config.yaml
n_layer: 9
d_model: 64
n_head: 2
n_kv_head: 2
head_dim: 32
d_mlp: 192
vocab_size: 32000
activation: "geglu"
norm: "rmsnorm"
norm_place: "pre"
norm_eps: 1e-06
positions: "rope"
rope_base: 10000.0
rope_fraction: 0.5
qk_norm: true
attn_scale: 0.237
bias: "none"
tie_embeddings: true
parallel_block: false
init: "trunc"
init_std_qkv: 0.0536
init_std_o: 0.0
init_std_up: 0.0536
init_std_down: 0.0
optimizer: "soap_variant"
lr: 0.00644
lr_mult_o: 1.17
beta1: 0.95
beta2: 0.99
lr_head: 0.00751
warmup_steps: 38
schedule: "wsd"
decay_fraction: 1.0
decay_shape: "linear"
final_lr_fraction: 0.05
batch_tokens: [16384, 32768, 49152]
seq_len: 768
doc_mask: true
train_tokens: 127100000
steps: 4030
dataset: "wikipedia_en"
Each number is 128 + 24 x the weight over its row's rms, rounded and kept within 0 to 255. Layers, rows and columns count from 0. The size above them is the row's rms in percent of the matrix's.

# layer 4 attention output (transposed), 64x64, rms 0.213, rows 46-63, columns 0-63
size [104 107 104  98  94 106 110 108  98 106 105 115 103 105 106 113  98 109]
[[109  80 136 103 107 117 105 132 105 102  90 154 133 137 116 162 153 134 138 121  96 103 155 112 113 171 107 158 147 117 120 109 183 142 101 148  94 113 143 125 136 141 103 121 138 139  93 128 122 128 128 137  80 117 206 122 139  93 102 137 138 102 117 126]
 [102 147 139 134 142 130  91 126 172 182 147 129 122 112  86 176 128 147 153 119 117 143  80 108 132 129  61 141 114  88 131 132 130 105 127 116 147 162 131 129 121 136 158 140 119 155 149 126 133 164  99  85 141 117 118 124 120 152  96 134 119 137 136 182]
 [129 131 115 146 137 104 127 112 151 107 110 163 134 134 102 147 129 116 172 117 137 138 135 136 212 100 119 108 115 144 123 109  95  94 135 131  82 135 165 108 139 126  78 133 107  95 145 166 133 119 113 147 142 147 166 155 165 148 131  76 137 134 134 136]
 [130 144 102 140 119 107 116 104 134 112 107 129 116  50  99 121 118 123 142 115  74 130 102  90 124  96 151 126 109  94 125 131 126 130 140  72 133 129 108 142 138 132  80 120 160 135 142 144 137  94 157 189  91 132 130 139 105 125 131 129 107 147 139 165]
 [ 99 114 119 103 150 110 137 117 146 112 153 128 146 141 175 102 126 143 129  82 122 159 132 204 173  85 124 102 163 101 134 127 146 142 120 128 133 123 126 133  97 198 144 137 130 141 149 137 117 166 119 134  91 120 119 110 124 138 136 140  93 107 148 111]
 [133 187 152 129 141  92 103 135 105  81 135 129 139 129  79 109 152 143 115 139 124 142 111 126 111 147 127 147  92  94 125 159  86 128 100 145 104  95 130 120 102 144 146 160 141 156 135 104  79 123  73 143 165 125 109 115 143 114 101 115 142 113 119  92]
 [141 132  91 140 113 112  95 143 107 117 152 128  88 151 120 159 109  98 113 117 149 104 162 114 136 131 132 125 134  49 111 157 147 138 148 156 142 120 141 152 154 151 123 106  80 110 146 145 116 124  94 144 119  58  88 152 102 136 119 119 133 123 120 112]
 [ 93 177 135 123 146 111 131 149 143 110  98 132 114 105  94  78 162 126 106 122 141 105 109 131 122 110 116  72 168 172 122 112 129 161 150 135 175 147 116 101 180 139 127 107 144 126  99 111  93 164 141 149 130 113 113 128 141 130 118 126 167 154 118 114]
 [154 105 140 143 120  81  89 138 115  82 130 157 172 116 136 152  94 127 107 114 150 115 129 112 133 120 106 133 118 165 121 143 127 148 115 146 122 173 114 159 174 170 155 129  85 163 133  93 167 140 146 112 135 135 118 141 141 111 159 139  81 153 142 114]
 [126 123 131 119 148 101 130 104 126  89 135 150  98 141 139 120  80 118 110 156 101 112 148  85 118 121 141 140 126 104  96 102  85 102 132  98 143 147 104 140 129 121 127 115 159  96 172 136  87 180 103  69 155 115 152 108 152 113 133 153 133 116 100 151]
 [ 83 136 137 114 136 152  86 118  93 127 104 136  98 159 147 116 152 110 111 120 141 149 138  90 138 121 126 150 164 130 147 118 151  98 121 111 101 136 107 120 110 118 114  71 127 122 110 128 119 114 122 113 150 149  65 167 137 116 108  74  73 113 117 101]
 [108 118 150 100  68 134 109  91 138 146 132  96 185 116 100 140 123 121 117 134 149 162  95 127 132 140 154 120  94  86 106 112 149 184 154 113 138 127  87 153 123 128  91  85 120  93 109 131 137 152  99 117 142 132 125 132 159 119 128 131 152 113 127 101]
 [134 144 125 157 118 146 137 104 117 117 136  94 109  99 121 160 129 122 124 170 144 136 152 159  87  73 122 125 146 163 116 121 158 120 167 149 142 125 122 128 141 147 132 130 156 106 111  78 147 141  99 121 113 138 140 105 119 121 132  50 129  77 162 153]
 [ 84 116  98 114 118 106 160  76 104 152 157 138 122 122 161 140 135 140  89  82 116 135 124 119 126 129 106 143 132 164 117 150  98 148 111  90 109 116 163 163 158 115 111 132 126  84 135 124 134 169 132 153 132 168  94 147 132 108  98 118 171 131 154 142]
 [132 125 109  95 151 163  96 144 148 150 127 160 131 149 138  94 102 148 104  99 135 144 127 153 108 147  98 125  86 142  75 184 113 121 161 132 143 159 143  81 144 139 132 102 146 127 145 106 118  96 117 119 105 135 149 175 143 128 150 113 146 125  86 163]
 [143 137 137 181 109 153 124 106 112 148 121 145 144 103 121 137 115 167 147 121 123 120 115 141 108  99  82  78 132 159 101 149 106 144 125 161 141  63 138 146 108 125  88  98 141 116 152 135  97 132 119 113 143 113 151 144 103 159 115 160  80 124 109  94]
 [152 164 137 126 114 105 137 171 130 149 112 134  74  74 158 123 162 180 124 139 166 123 155 136  96 131 120 157 122  86 123 134 103 126 139 139 118 124 120 158 112 171 113  83 110 113 102 167 175 141 122 102 121 139 149 132 166 118 131 123 130 135 141 133]
 [155 122 121  92  97 159  66 124 142  97 129  98  81 140 128 128 127 151 147  91 121 132 110 111 120 175 160  87 133 141 128 119 132 148 135 160 114 109 155 111 132 115 152 162 129 120 164 124 118 145 160 127 152 152 123 125 162 123 107 131  85 134 181 161]]
# layer 4 attention value, 64x64, rms 0.216, rows 47-63, columns 0-63
size [104  98 107  96 102 101  99 104  98  89  94  94  99  87 101  97  98]
[[142 118 126 125 142 113 156 137  79  72 121 119 151 133 176  67 116 126 121 138 157 125 170 147 120 130 193 113 136 150 128 124 123 140 125 125 109 111 113 135 129 123 100 133 138  78 114 135 122  94 151 160 107 110 142 154 139 119 167 127 135 104 113  74]
 [129 139 151  96 128 161 134 141  92 147 129 109 119 140 150 126 132 157  77 135 130 113 114 126  70 144 131 145 147  97 131 139 154 163 109 108 166 129  70 143 128 111 173 124 141 167 101  92 100 138 164 121 118 111  92 107  94 118 144 172 114 110 127 129]
 [116 104 157 112 137 135 142 143 122 141 143 120 130 201 148 124 134 143 124 141 186 134 144 191 140 175 113 135 138 143 139 118 134 138  97 166 133 119 161 115 137 115 189 119  99 113 131  98 124 158 109  91 168 137 125 124 155 140 107 128 150 105 125 107]
 [159 165 129 148 109 150 120 135 117 153  96 127 135 125  90 149 128  95 143 162 153 115 135  58  78 158 142 170 101 151 144 148 101 107 130 119 136 133 167 116 158  92  93 145 130 103 118 101 141  84 131 116 146 134 129 165 136 124 120 123 153 148 112 143]
 [122  88 102 132 126 161 146 121 143 177 112 137 116 133 180 132  92 129 141 122 123 102 143 114 129 103 126 100 154 149 139  88 172 124 190 123 143 173 127 128 130 121 110 102 111 115 132 151 178 114 168 119  79 104 139 128 115 143 141 157 109 111 129 155]
 [124 136 179 104 148 146 153 114 139 136 104 147 160 109 137 107 157 157 150 146 107 137  88 147 120 113 123 140 128 202 142 108 101 142 112 122 109 129 119 110 112 105 129 156 151 145 123 106 134 125 156 118 115 210 186 110 150 113 114 136 126 132 144 134]
 [152  79 123 125 131 139 132 105 106 161 152 104 157 163 160 161 109 124 128 133 115 156 144 131 125 123 141 182  99  97 144 140  98  92  93 128 119 102 133 156  81 114 124 146 106 124 153 121 161  70 113 107 133 159 145 134 107 116 138 121  80 102 141 126]
 [107 147 103 113 147 158 167 112 132 167 148  95  90 144 142 102 158 135 159 144 109 149 134 140 136 146 142 134 133 100 148 110 124 110 156 111 148  90 135  93  64 113 115 121 143  89 111 169  90 114 118 135 110  91 122 102 120 144 107 109 172 103 110 146]
 [122 142 118 138 114 171 104 146 132 164 115 124 168  99 135 162 150 150 146 102 146 134 119 168 124 144 133 116 133 166 151 139 184 136 128 167  95 112 175 104 137 136 130 148  92 136  81 120 137  76 151 164 115 130  94 143  98 141 117 129 124 134 156 105]
 [149 123 112 158 121 121 156 139 175 125 172 132 155  97 114 126 103 155 134 138 129 127  99 162 119 126 124 139 111 142 120 141 103 151 145 143 154 127 141 150 150 132 140 197 120 123 138 135 141 144 165 146 120 110 194  77 114 133 129 185 171 124 137 142]
 [135 145  97 147 150 123 156 173 118 108 138 151  46 140 147 125 132 125 130 120  95 106 160 124 120 109 110 129 165 168 147 167 118  97 111 138 106 121 168  84 116 130 154 169 143 172 125 124 112  96 158 111 115 138 140 117 102 139 140 128 113 138 130 155]
 [112  98 161 103 133 105 130 156 152 115 130 151 135 144 131  92 135 127 139  87 119 137 104  93 185 169 147 137 133  96 134 146  87 138 107 135 133 140 134 104 118  81 147  96 117 158 144 176 119 122 140 120 165 120 122 152 127 137 126 195 127 156  98 113]
 [155 146 156 153 116 154  95 186 165  90 109 129 101 155 110 126 127 117 146 153 147 118 140 130 143 123 147 116 130 123 161 113 154 135 155 154 165 126 111 100 105 128 141 106 149 200 129 131 134  83 125  93 126 112 161 113 120 147 157 116  85 127 100 125]
 [114 127 149 140  91 110 144 108 110 106 124  99 110 105 131 184 141  96 140 152 121 125 131  87 135 108 155 136 158 115 186 101 137 140 100 134 101  92  95 178 103 128 129 165 124 156 114 165 144 142 129 131 149 138  98  93 115 126 129 148 114 126 158  79]
 [137 131 117  75 141  87 137 145 142 120 134 117 121 147 126 107 128 104 116 143 146 134 134 125 134 145 171 173 134  63 169 106 146 105 125  91 113 183 125 114 133 138 165 156 116 142  94 112 166 121 133 141 116 133 119 109 158 120 143 109 181 126 156 164]
 [105  82 118 140 134 138 127  74 113 100 154 127 189 147 102 140  76  84 101 145 103 122 115 123 156 134 133  95 110 169 117 128 148 136 124 104 115 130 122 120 131  97 136 153 149 133 117  97  71 116 148 151 137 116 101 122  71 152 132 128 127 116 127 124]
 [112 126 134 175 135 114 175 141 122 140 133 168 151 137 133 123 141  87 100 162 123 118 128 136 144 101 104 176 121 133 125 133 116 122 103  97 155 144  92 143 118 113 105  97 134 160 108 133 140 114  79 119  89 124 137 149  94 111 144 121 184 142  75  96]]
# layer 4 MLP gate, 192x64, rms 0.227, rows 0-23, columns 0-63
size [ 94 100 108  89  96 100  96  90  95  97  87  94  88 102 100 125  89  97 100 126  98 130  94  98]
[[120 152 117  88 134  93 146 142 139 120 149  74 106 126 168 117  78 132 119 148 115 167 155 171 153 171 156 106 138 117 160 127 108  94 107 137 155 125 181 140 135 112 127  86 181 137 137 128  99 117 139 138 128 126  98 137 138 123 125 159 132 143 145 133]
 [156 103 100 106 125 162 121 106 119 159 127 105 127 132 142 144 119 139 149 121  90 129  87  74 151 120 110  59 129  65 113 168 162 139 159 137 141 139 134 103 139 124 123 110 161 116 144 147 106 161 135 147 142 143  88 135 117 142 104 142 151 110 152 117]
 [138 111 121 131 106 157  77 106 156 113  85 100 112 123  94 174 143 167 136 155 133 159  99  88 137 131 118 143 137 101 137 124 124 115 130 169 114  96 119  82 123 165 178 135 162 134 119 146 120 134 100 167 156 122 114 104 163 149 151 120 130 141 123 114]
 [109 125 136 149 143  90 163 135  93 151 126  99 121 118 114 131 147 119 104 115 153 178 136 167 117 110  85 143  89 106 135 125 152 168 130  97 127 128  89 115 111 132 112 102 105 123 118 133 153 140 117 167 105 161 154 141 129 128 166 183 164 158 124 163]
 [152 134 100 116 109 115 117 138 148 104 143 124  80 150 109 129 119 121  85 134 116 137 105 120  57 137 149 161 136 110 159  81 139 129 154 155 114  96 129 156 105 124 118 100  98 122 118 111 149 132 153 111 168 147  79 182 126 110 146 134 145 104 111 108]
 [140 112 152 118  77 130 100 103 127 138 118 103 135 122 101 118 133 131  69  64  91 149 116 103 140  96 116 147 115 113 215 150 133 107 168 119 119 125 110 159 125 126 151 108 106 130 134 105 112 120 119 170 144 142 138 131 125 129 130 118 127  92 129 136]
 [190 145 111 136 129 151 107 169 162 141 137 106  92 153 123 112 166 165 110 132 162 112 139 126 138 104  96 149 136 131 157 104 117 145 132 145  83 117 102 121 103 171 125 118 135 168 115 121 111 162 155 124 120 143 129 168  87 129 107  94 125 104  92 136]
 [140 121 120  85 110 163 122  91 171 122 122 150 133 148 131 141  94 147 105 160 136 176 101  60 130 133 135 157 134 126 110 122 128 100 138 105 172 131 146 138 136 136 143 156 141  83 126 155 155  92 145 125  81 118  99 136 119 132 117 144 100 115 158  97]
 [127 132  82  97 159 134 139 125  89 142 109 111 158 107 140 114 140 155 155  89 171 151 158 108 115  94 140 147 101  93 142 106 121  89 141 161 105 115 110 114  64 148 137  86 125 157 130 159 113  89 134 130 121 148 142 112 149 129 135 144 116 134 110  91]
 [160 121 113 139 141  94 139 100  99 175 102 103 130  72 154 108 111 128 134 100 154 123  89 130 163 119 119 141 163  94  94 151 115 151 129 118 150 160 102 142 109 117  97 131 126 154 137  91  88  80 121 105 147 106 101 121 128 151 130 103 150 127 156 109]
 [139 100 100 119 115 138 135 110 115 146 121 169 118  75 153 169 114 170 116 169 137 131 149 141 147 107 132 123 128 177 164 120 106  94 153 152 173 145 138 114  97 168 156 140 138 158 116 164 141 146 125 128 162 138 155  91 155 108 167 125 141 129 130 130]
 [156 148 108  95  61 162 119 123 109  91  91 113  98 112 123 146  92 148 131 164 136 129 145  92 120 169 117 126 161 152 130 141  97 120 122 139  90  99 125 103  74 127 129 127 119 139 160  98 101 144 166 118 117 130 118 126 122 164  94 142 130 131 134 106]
 [195  67 158 120 149 128 156 118  92 169 112 155  94 140 111 156 141 137 125 142 135 121 120 132 138 135 128 130  91 130 121 127 127 109  86 140 128 180  88 108 102 136 141 100 136 138  81 125 128 143 162 138 116 160 124 124  90 121 147 168 123 112 120 113]
 [140 132 119 103  94 146 167 139 137 103 133 126 111  93 139 137 131 131 133 139 144 134 136 109  72  96  83 137 133 112 179  77 107 153 169 124 125  78 157 146  70 160 111 136 103 152 118 148 145 146 132 101 125 128 125 102 147 122  98 132 143 147 106 106]
 [143 121 107 110 109 136  77 151 124 108 118  85 182  77 122 101 146 130 124 137 104 104 157 114 121 116 105 132  86 128 104 152 105 144 134 156 125 137 105 125  97 174 140 123  79 111 163 144 116 137 114 133 146 139 123 115 154 116  92  82 153 166 114 131]
 [124  84 122 108 159 134 123 111 107 120 141 142  87 108 116 161 108 129 128  99 106 153 159 149 113  97  99 153 119 145 145 108 157  94 128 136 102 107 127  79  79 198 128 114 115 137 151 137 170 124 139 131 140 156 125 108 120 122 151 142 125 143 184 139]
 [130 122 142 110 111 120  97 153 154 114 135 138 159 100 124 120 101 140 140 118  72 150 111 114 165 105 143 114 105 157 136 134 181 156 121 109 109 157 152 142 128 181 138  90 155 120 133 104 115 147 112 147 170 130 161 151  90 118 133 148 134 173 163  97]
 [136 154 165 121 151 172 133 161  88 135  57 125 132 132 143 152 187 126 129 144 152 106 113 181 142 115 129 133  95 119 142 130 117 141 122 156 128  98 101 102 128 105 132 115 116 161 123  87 120 111 118 113 118 134 140 131 156 166 157 122 152 147 101 163]
 [142 118 172  92 150  95 133 153 159 121  88 113 124 126 104 142 100 132  91 139 121 115 121 159 136  99 110 137 146 103 112 133 132 129 137 123 146 149  67 124  81 139 185 102 128 143  90  85 106  83 114 104 140 163 126 138 151 164 112 117 120 118 122 136]
 [121 121 142 129 137 143 139 126 151 133  81 137 142 126 114 142 160 122 147 124 132  82 120 172 142 129  94 123 139 196 114 117 151 138 145 145 140 138 133 122 153  90 126 142 135 167 135 114 172 132 155 107  90 153 110 148 101 177 131 161 159 178 143 164]
 [149 121 127 111 196 158 101 129 164 158  84 171 131 141 142 114 121 156 173 144 148 134  88 130 127 122 102 145 102 139 137 116  52 127 148 151 130 107 136 129 146 144 142 116 153 134 113 147 117  98 128 131 123 107 122 177 152 143  96 131 130 119 138 105]
 [111 124 175 170 110 108 123 163 125 166  73 131 140  88 102 149  95 120 124  98 119 155 112 120 146 121  95 157 131 140 122 141 136 147 113 117 158 139  90 140 122 131  84  93 141 143  83 160 144 121 129 154 144 148 158 134  76 124 135 121 140 103 106 156]
 [145 115 113 162 170 135 137 130 102 152 127 157 157 118 154 137 117 168 128  99 153 149 122 128 137 124 121 141 109 101 121 138 112 137 115 153 168 149 186 120  99 133 141 161 125 177 116  92 111  79 141  87 155 105 141 124 172 131 129  90 117 153 142 164]
 [151 138 127 111 130 116 119 108 108 115 121 119 113 122 149  86 132 149 108  71  94 133  96 101 147 145 105 120 153 115  93  82 127 172 151 108  99  95  99 150 169 152 118 143 122 111 190 120 116 123 105 125 147 159  97 139 122 114  88 109 105 125 141 100]]
# layer 4 MLP up, 192x64, rms 0.239, rows 0-22, columns 0-63
size [107 126 110 102 103  97 106  93  90 125 101 110  96 114 106 100  87  95  96 105 109 101  88]
[[171  95 109 131 105 117 135 112 157 121 152 130 165 149 145 142  99 157 115 119  77 132 153 149 126 133 121 149 149 128 155 131 119 135 105 119 131 132 145 199 147 131 110 124 148  93 112 145 134 137 116 189 126 129 117  94 137 148  98 127 118 174 143 187]
 [114 105 129 143 116  81 111 116 116 123 118 171 177 116 130 122 137  97 138 143 147 176 148 106 120 133 107 144 129 182 143 127 128 148 194 146 145 125 147 137 110 105 137 146 135 173  82 118 145 151 126 117 127 136 145 147 152 109 157 173 153 107  91 138]
 [135 128 140 110 149 114 155 141 160 139 112 144 119 183 182 112 135 124 117 156 147 124 125 161 131 118 134 122 122 154 147 119 157 171 152 118 143 195 152 122 131 160  78 126 102 119 107 139  92 103 129 160  81 119 123 154 157 161 107 157 142 125 144 138]
 [115  74 129 127 157  89 145  94 123 128 110 136 124 101 161  99 145  85 105 138 198 160 148 113  96 133 136 122 120 140 145 123 110 150 154 127 133 111 121 145 113  74 130 123 132 193  96 141 127 113 137 149 136 130 106 138 116 129 137 172  91 135 135 130]
 [120  98 150 158 169 112 159 149 144 148 143 109 112 140 136 101 113 132 114 116 150 119 121 110 138 165 120 133 144 148 132 122 118 181 184 134 122  90  93 154 112 128 113 110 143 139  84 113 167 135 156 138 107  88 114 120 133 127 113 127  94 186 179 139]
 [160 126 119 153 110 108  99 153 101 144 116  97 170 122 112 118 158 103 148 132 105 139 106 103 167 121 153 134 139 120 126 153 139 147  95 135 138 108 159 141 155 138 114 156 174 147 139  96 128 140  55  96 174 101 126 140 139  99 149 150 153 137 102 151]
 [113 121 113 118 133 189 115 172 184 121 162 137 121 129 136 133 125 134 123 121 117 119 139 134 101 117 129 118 101  91 137  68 117 119 141 122 155 100 164 164 107 155 174 134 118 101 145 163 173 123 111 134 127 154  98 164 174 109 128 127 143 145 118 115]
 [127 131 108 156  99 123 108 131  98  89 127 164 136  79  90 134 132 135 141 141 127 153 161 152 123 116 103 161 149 142 102  80 108  82 130 150 186 142 159 121 134 120 153 148 121 158 115 143 109 129 150  90 138 164 100 103 126 131 137 167 164 124 115 110]
 [108 120 112 103 136 120  95 112 118 153 162 145  91 148 105 152 120 126 152 158 107 143 172 129 114 103 127 131 149  98 127 102 113  89  85 120 139 114  82 167 139 146 123 122 198 128 120 135 173 137 149 114 137  76 136 114  84 119 135 161 121 126 125 129]
 [151 123 138 131 129  95 110 111 125 146 155 117 141 124 116 133 132 143 139 141 176 154  86 140 132  95 126 102 107  91 127 158  90 170 119 150 163 111 137 155 144 123 136 137 155 166 165 132  97 133  85 140 159  60  87 123 159 147 133 135 144 117 116 156]
 [144 113 122 102 127 102 103 123 152  95 165  64  86 159 132  84 171 144 125 146 127 147 127 170  71 122 151 133 139 129 147  93 129  99 108 125  95  81 148 154 118 143 129 106 118 133 137 157 146 139 111 117 118  97 150 127 153 131 116 123 127 153 105 153]
 [130 125 114 139 115 141  88  90 147 141 135 142 147 134 145 117 124 149 124 109  84 140 114 152 143  82 194 133 133 125 132 114 113 113 128 130 149 139 142 184 151  99 149 123 147 126 122 154 184 168 139 161 143 169 124 131 123 173 114 157 114 108  99 165]
 [186 160 118 138 132 143 154 121 113 137 117 139 146 139 170 162 153 149  96  99 163 125 173 132 172 115 125  94 119 117 150 104 127  83 115  99 126 141 127  72 127 120 121 148 117 114 130  86 130  99 133 148  86 143 121 129 127 124 153  97 102 163 145 104]
 [115 137 137 131 166 116 154 133 118 164  92 179 141 175 130 154 145 152 114 101 150 161 123 150 144 147 121 133 137 106 122 143 138 128 117 125 108 170 154  53 112 119 116 143 103 153  89  91  90  99 136 117 133 151 104 142 140 142 170 154 134 132 112 141]
 [125 136 100 106 118 124 164 121 131 146 140  88 136 103 160 106 168 132  97 132 186 123 124 109 144 105 130 136 139 111 167 101 138 123 122 138 109 142 156  49 124 131 145 136 112  99 149 104 145 122 161 105 105 132  75 102 134 104 152 116  99 107 112  99]
 [155 135 111 107 146 132 131 103  97 115 151 119 111 166 111 138 126 149 144 118 130 107 136 104 141 157 100 149 163 105 134 104 161 128  78 104  86  83 121 106 130 123 102 122 133 166 130 158  68 127 129  99 110 152 129 110 103 118 122 137 124 190  84 127]
 [130 132 106  62 125 103 125 118 150 111 157 120 122 147  76  94 152 136 135 128 150 144 140 164 153 135 116 123 119 119 150 129 133 110 135 156 113 116 136 144 147 125 139  67 105 135 139  67  90  54 117 145 147 112 124 136 126  97 135 145 142 133 112 154]
 [124 141 138 120 112 171 146  89 136 102 141 126 117 156 138 113 139 144  90 112 122 155 122 117 122  78 118 112 100 121 124 117 103  94 137 159  96 144 122 131 120 160 137  73 133  91 184 138  92 161 128 182 142 134 138 123 140 150 155 109  81 107 128 151]
 [118 131  98 117 123 143 112 171  97 138  93 154 144 167 133 101 167 129  74  99 153 147 157 153 130 111 100 148 137 104 140 160  78 121 130  81 142 129 128 139 138  98 103 110 143 116 141 120 114 106 150 101 106 108 133 118  81 132 127 162 119 144 128  76]
 [ 97 120 116 136 123 137  80 117 103 136  82 168 141 109 146 139 108 114 109 139 136 147 100  95 137 183 101 152 114  92 100 159 120 161 148 125 120 131 131 123 118 110 102 122 136 113 123 119 113 134 144 122 146 102 121 159 147  39 162 117 130 100 124 106]
 [134 126 151 137 145  97 149 103 119 119 148 148 107 152 146 145  78 163  87 110 128 104 122 160 175 122 121 151 144  98 115 164 130 133 115 130  98 152 138  72  99 126 160  85 104 154 127 127 142 112 147 120 155 166  88 111  98 133 157 131 110 164 118 143]
 [135 139  94 124 136 134 132 116 124 131 124  91 134 139 110 112 164 133 122 140 127 133 118  83 115 187 119 102 111 101 152 133 136  94 140 122 145 149 140 116  82  99 148  84 120 106 134 130  87  85 151 144 102 160 118 158 105  76 167 166 108 104 144 103]
 [131 154 141 167 123 140 152 126 134  97 115 118 131 164 115  99 113 130 130 104 125  93  86 116 120 142 167 139 122 142 156 113 103  86 138 130 117 114  90 151 115  93 158 115  84 167  74  89  95 105 132 135 120 167 140 163 125 110 140 109 147  89 134 105]]
# layer 4 MLP down (transposed), 192x64, rms 0.206, rows 0-22, columns 0-63
size [109 115 111  94  99  96  92  89  94 117  99  95  98 105  95 110  97  97 103 118  99 117  94]
[[157 120 153 109 100 126 159 113 137 179 118 136 137 170 147 136 152 138 148 132 121  80 102 150 120 184 126 110 177 137 132  98 125 158 142 120 143 102 141 136 136  77 155 122 137 135 184 123 110 128  98 182 150  89 135 107 134 122 129 121 131 124 108 136]
 [156 174 109  99 139 154 125 113 136 148 136 141 144 130 135 144 114  91 117 142 120  98  97 169 116 142 137 126 143 113 115 143 148  97 158 159 129 102  80 110  82 145 169 132 112 151 141 113 152 113 146  62  96 110 119 140  96  96 134 152 132 119  91 103]
 [132  93 118 106 122 108 144 118 128 124 123  99 137 143 178  79 131 120 126 160 105 123 124 139 122 138  89 145 155  93 131 132 101 112  98  98 172 139 141 187 150 126  78 131 145  83  96 104 128 178 123 155 129 167 101 139 144 147 154 125 117 121 122 122]
 [100 124 127 132 132  64 173 132 151 145 145 162 148 151 128 107 169 138  97 103 114 120 152 112 112 104  69 135 144 173  82 148 109 145 154 125 117 140  98  86 141 141 132 145 108 153 142 154 148 107 110 140 126 159 157 133 149 107 147 135 164 133 138 130]
 [179 138 106 119 113 171 137 119 116 117 134  85  87 159 126  86 106 113 113 106 140 135 104 149 119 121 164 115 135 169 187 123 147 111 121 133 175 144 132 154 126 106 140 106 118 141 104 119 127 158 110 103 148 138  92 113 121 130 153 151 166 121 163  88]
 [161 122 110  91 126 128 161 130 143 115 128  93 162 115 127 138 104 162 131 102 127 130 154 105 147 178 130 112  68 115 112 110 129 139 191 128 126 149 122 155 101 161 143 122 150 151 128 105 148 116 162 142 114 123 138 131 111 136 140 162 134 128 126 207]
 [106 109 120 145 161 116 134 105 112 184 133 164  69 110 118 135 149 115 124 131 161 137 133 125 170 101 126 152 123 116 149 140 146 107 105 111 160 165 120 134 121 123 104  96  94 144 152 132 126 184  94 132 109 141 124 138 100  85 157 130 160 142 149 168]
 [166 119 142 119 106 115 142  72 103 111 136 145 114 149 105  96 103 140 125 138  96 161 139  91 140 132 125  95  95 114 135 154 138 127 139  89 109 111 124 137 124 136 130 147 111 184 123  99 202 133  82 112 104 147 137 131 110 178 126 122 116 108 136 141]
 [ 68 130  99 130 116 156 129 156 136 160 156 147 143 148 135 121 102 144 138 118 121 127 114 121 136 126 147 148 109 136 143 150  68 176 161 142  55 144  82 138 110 134 144 144 134 159 140 107 178 133 121 137 121 171 132 147 119 161 119 146 122 135 144 116]
 [100 121 123 148 126 117 119 155 150 116 129 117 139 117 129 117 141 116 132 161 150 118 117 138 135 114 108 132 107 116 152 131 102 173 105 117 156 108  95 188 142 148 121  79 117 141 113 160 161 162  94 151 150 114 123 120 161 175 155 105 147 130 187 179]
 [124 145 104 111 185 161  92 127 120 158 127 133 135 145 114 132 143 110 143 116 107 112 139 140 126 100 133 101 124 146 113 157 136 105 137 126 129  88 150  77 121 105 100 127 121 119 184 167  90  85 140 152 120 156 106 109  97 129 176 148 174 141 144 142]
 [143 119 122  97 172 142 111 132 116  84 113 128 136 113 160 169  62 130  98 149 103  87 139 146 116 135  51 185 122 122 123 154 154 145 112 127 158 128 133 158 146 137 131 140 126 104 104 157 122 141 130 129 132 103 124  96 131 156 121 119 127 147 117 107]
 [131 120 151 145 118 111 137 117  94 140 148 154 141 142 112 115 100 131 109 132 125 160 100 124 150 116  96 106  98 131 165 140 139 135 161 110 130 131 142 120 129  91  91 166 144 148 113  90 178 147  74 123 134 139 103 116 105  52 150 139 122 165 105  99]
 [131 145 101 124 155 125  85  95 150  97 117  95 143 131 152 119 120 139 165 127 156 113 105 104 115 120 145  78 127 125  80 120 155 132 126 131 182  67 117 123 131 111 122 110 126 119 181 159 127 120 163 133 126 114 117 144  84 110 109 128 109 156  99  98]
 [131 106 107 133 102 167 172 119  99 101 129 158 124 163 135 199 115 140 116 137 129 132 152 117 142 112 166 122 112 107 127 112 149 120 117 144 169 121 157 117 161 109 117 143 154 135 115 155 110 117  98 146  97  98 115 113 100 146 157 125 132  77  83 165]
 [139 144 120 139 171 128 107 154 116 165 144 152  78 144 125 151 141 114 118  99 120 149 132 118 150  89 145 128  95 157 157 139 110  78 147 104 115 126 145  82 144 124  98 131 115 140 103 167 159 130 107 134 140 132 116  77 113 116 190 140 133 134 163 153]
 [159 161 136 118 106 119 133 111 146 129 127 151 120  81 139 125 104 106 104 120 167  70 119 119 114  95 155 110 128 122 132 134 124 120 132 108  83 128 158 119 131 173 189  83 131 117 109 139 130 131 138 108  90 140 141 131 138 118 164 188 117 114 138 168]
 [115 148 142 140 151 155 117 112 111 126  89  80 128 119 153 152 154 125 116 104  77  95 115 142 104 107 154 129 161 151  72  97 102 131  88 129 143 120 125 128 130 125  98  77 107 138 160 118 120 148 166 133 130  92 143 120 153 148 103 127 142  93 157 154]
 [110 161 131 115 164 123  96 132 111 110 107 187 109 149 168 108 128 123 134 119 106  99 136 156 182 102 109 149 140  93 145 147 115 156 126 144 109  90 127 154 121 120  86 163 111  88 152 148 140 106 111 124 167 120 133 108 109 111 121 146 139 154 151 173]
 [112 152 138 136  92 128 142 110 150 131  99 106 123 112 177  98 146 110 137 171 140  89 103  87 138 116  88 172 100 138 101 131 111 128 116 132 133 136 119 145 107 128 139 119 122 150 144 132 168 153 113 133 148 105 116 153 182 141 164 145  76 138 180 135]
 [105 139 124 128 140 126 154  82 125 125 111 129  89 133 190 163 124 112 103 100 145 101 160 106 174  78 137 140 139 150 121 144  97 145  56 128 155 124 112 136 105 138 127 140 136 137 140 107 107 158 147 117 122 106 134 103 107 111 148 146 171 126 117  98]
 [154 137 104 146  68 126 109 132 147 125 138 137 109 108 115 113  87 140 153 116 138 123 119 124 134 127 168 103 117 140 176 103 160  88  97 141 102 123 136 144 142 148 134 122 134 100 137 119 169  85 130 121 116  78 141 141 135 144 178 130  59 108 115 142]
 [179 133 131 125 113 103 112  97 129 117  86 119 114 179  98 141 149 111 121 100 111 131 132 117  90 152 102  93 101  92 146 133 136 115 118 126 153 143 131 115 139 126 157 170 160 160 105 140 136 134 147 123  82 153 129 148 122  79 131 170 116 105  86  99]]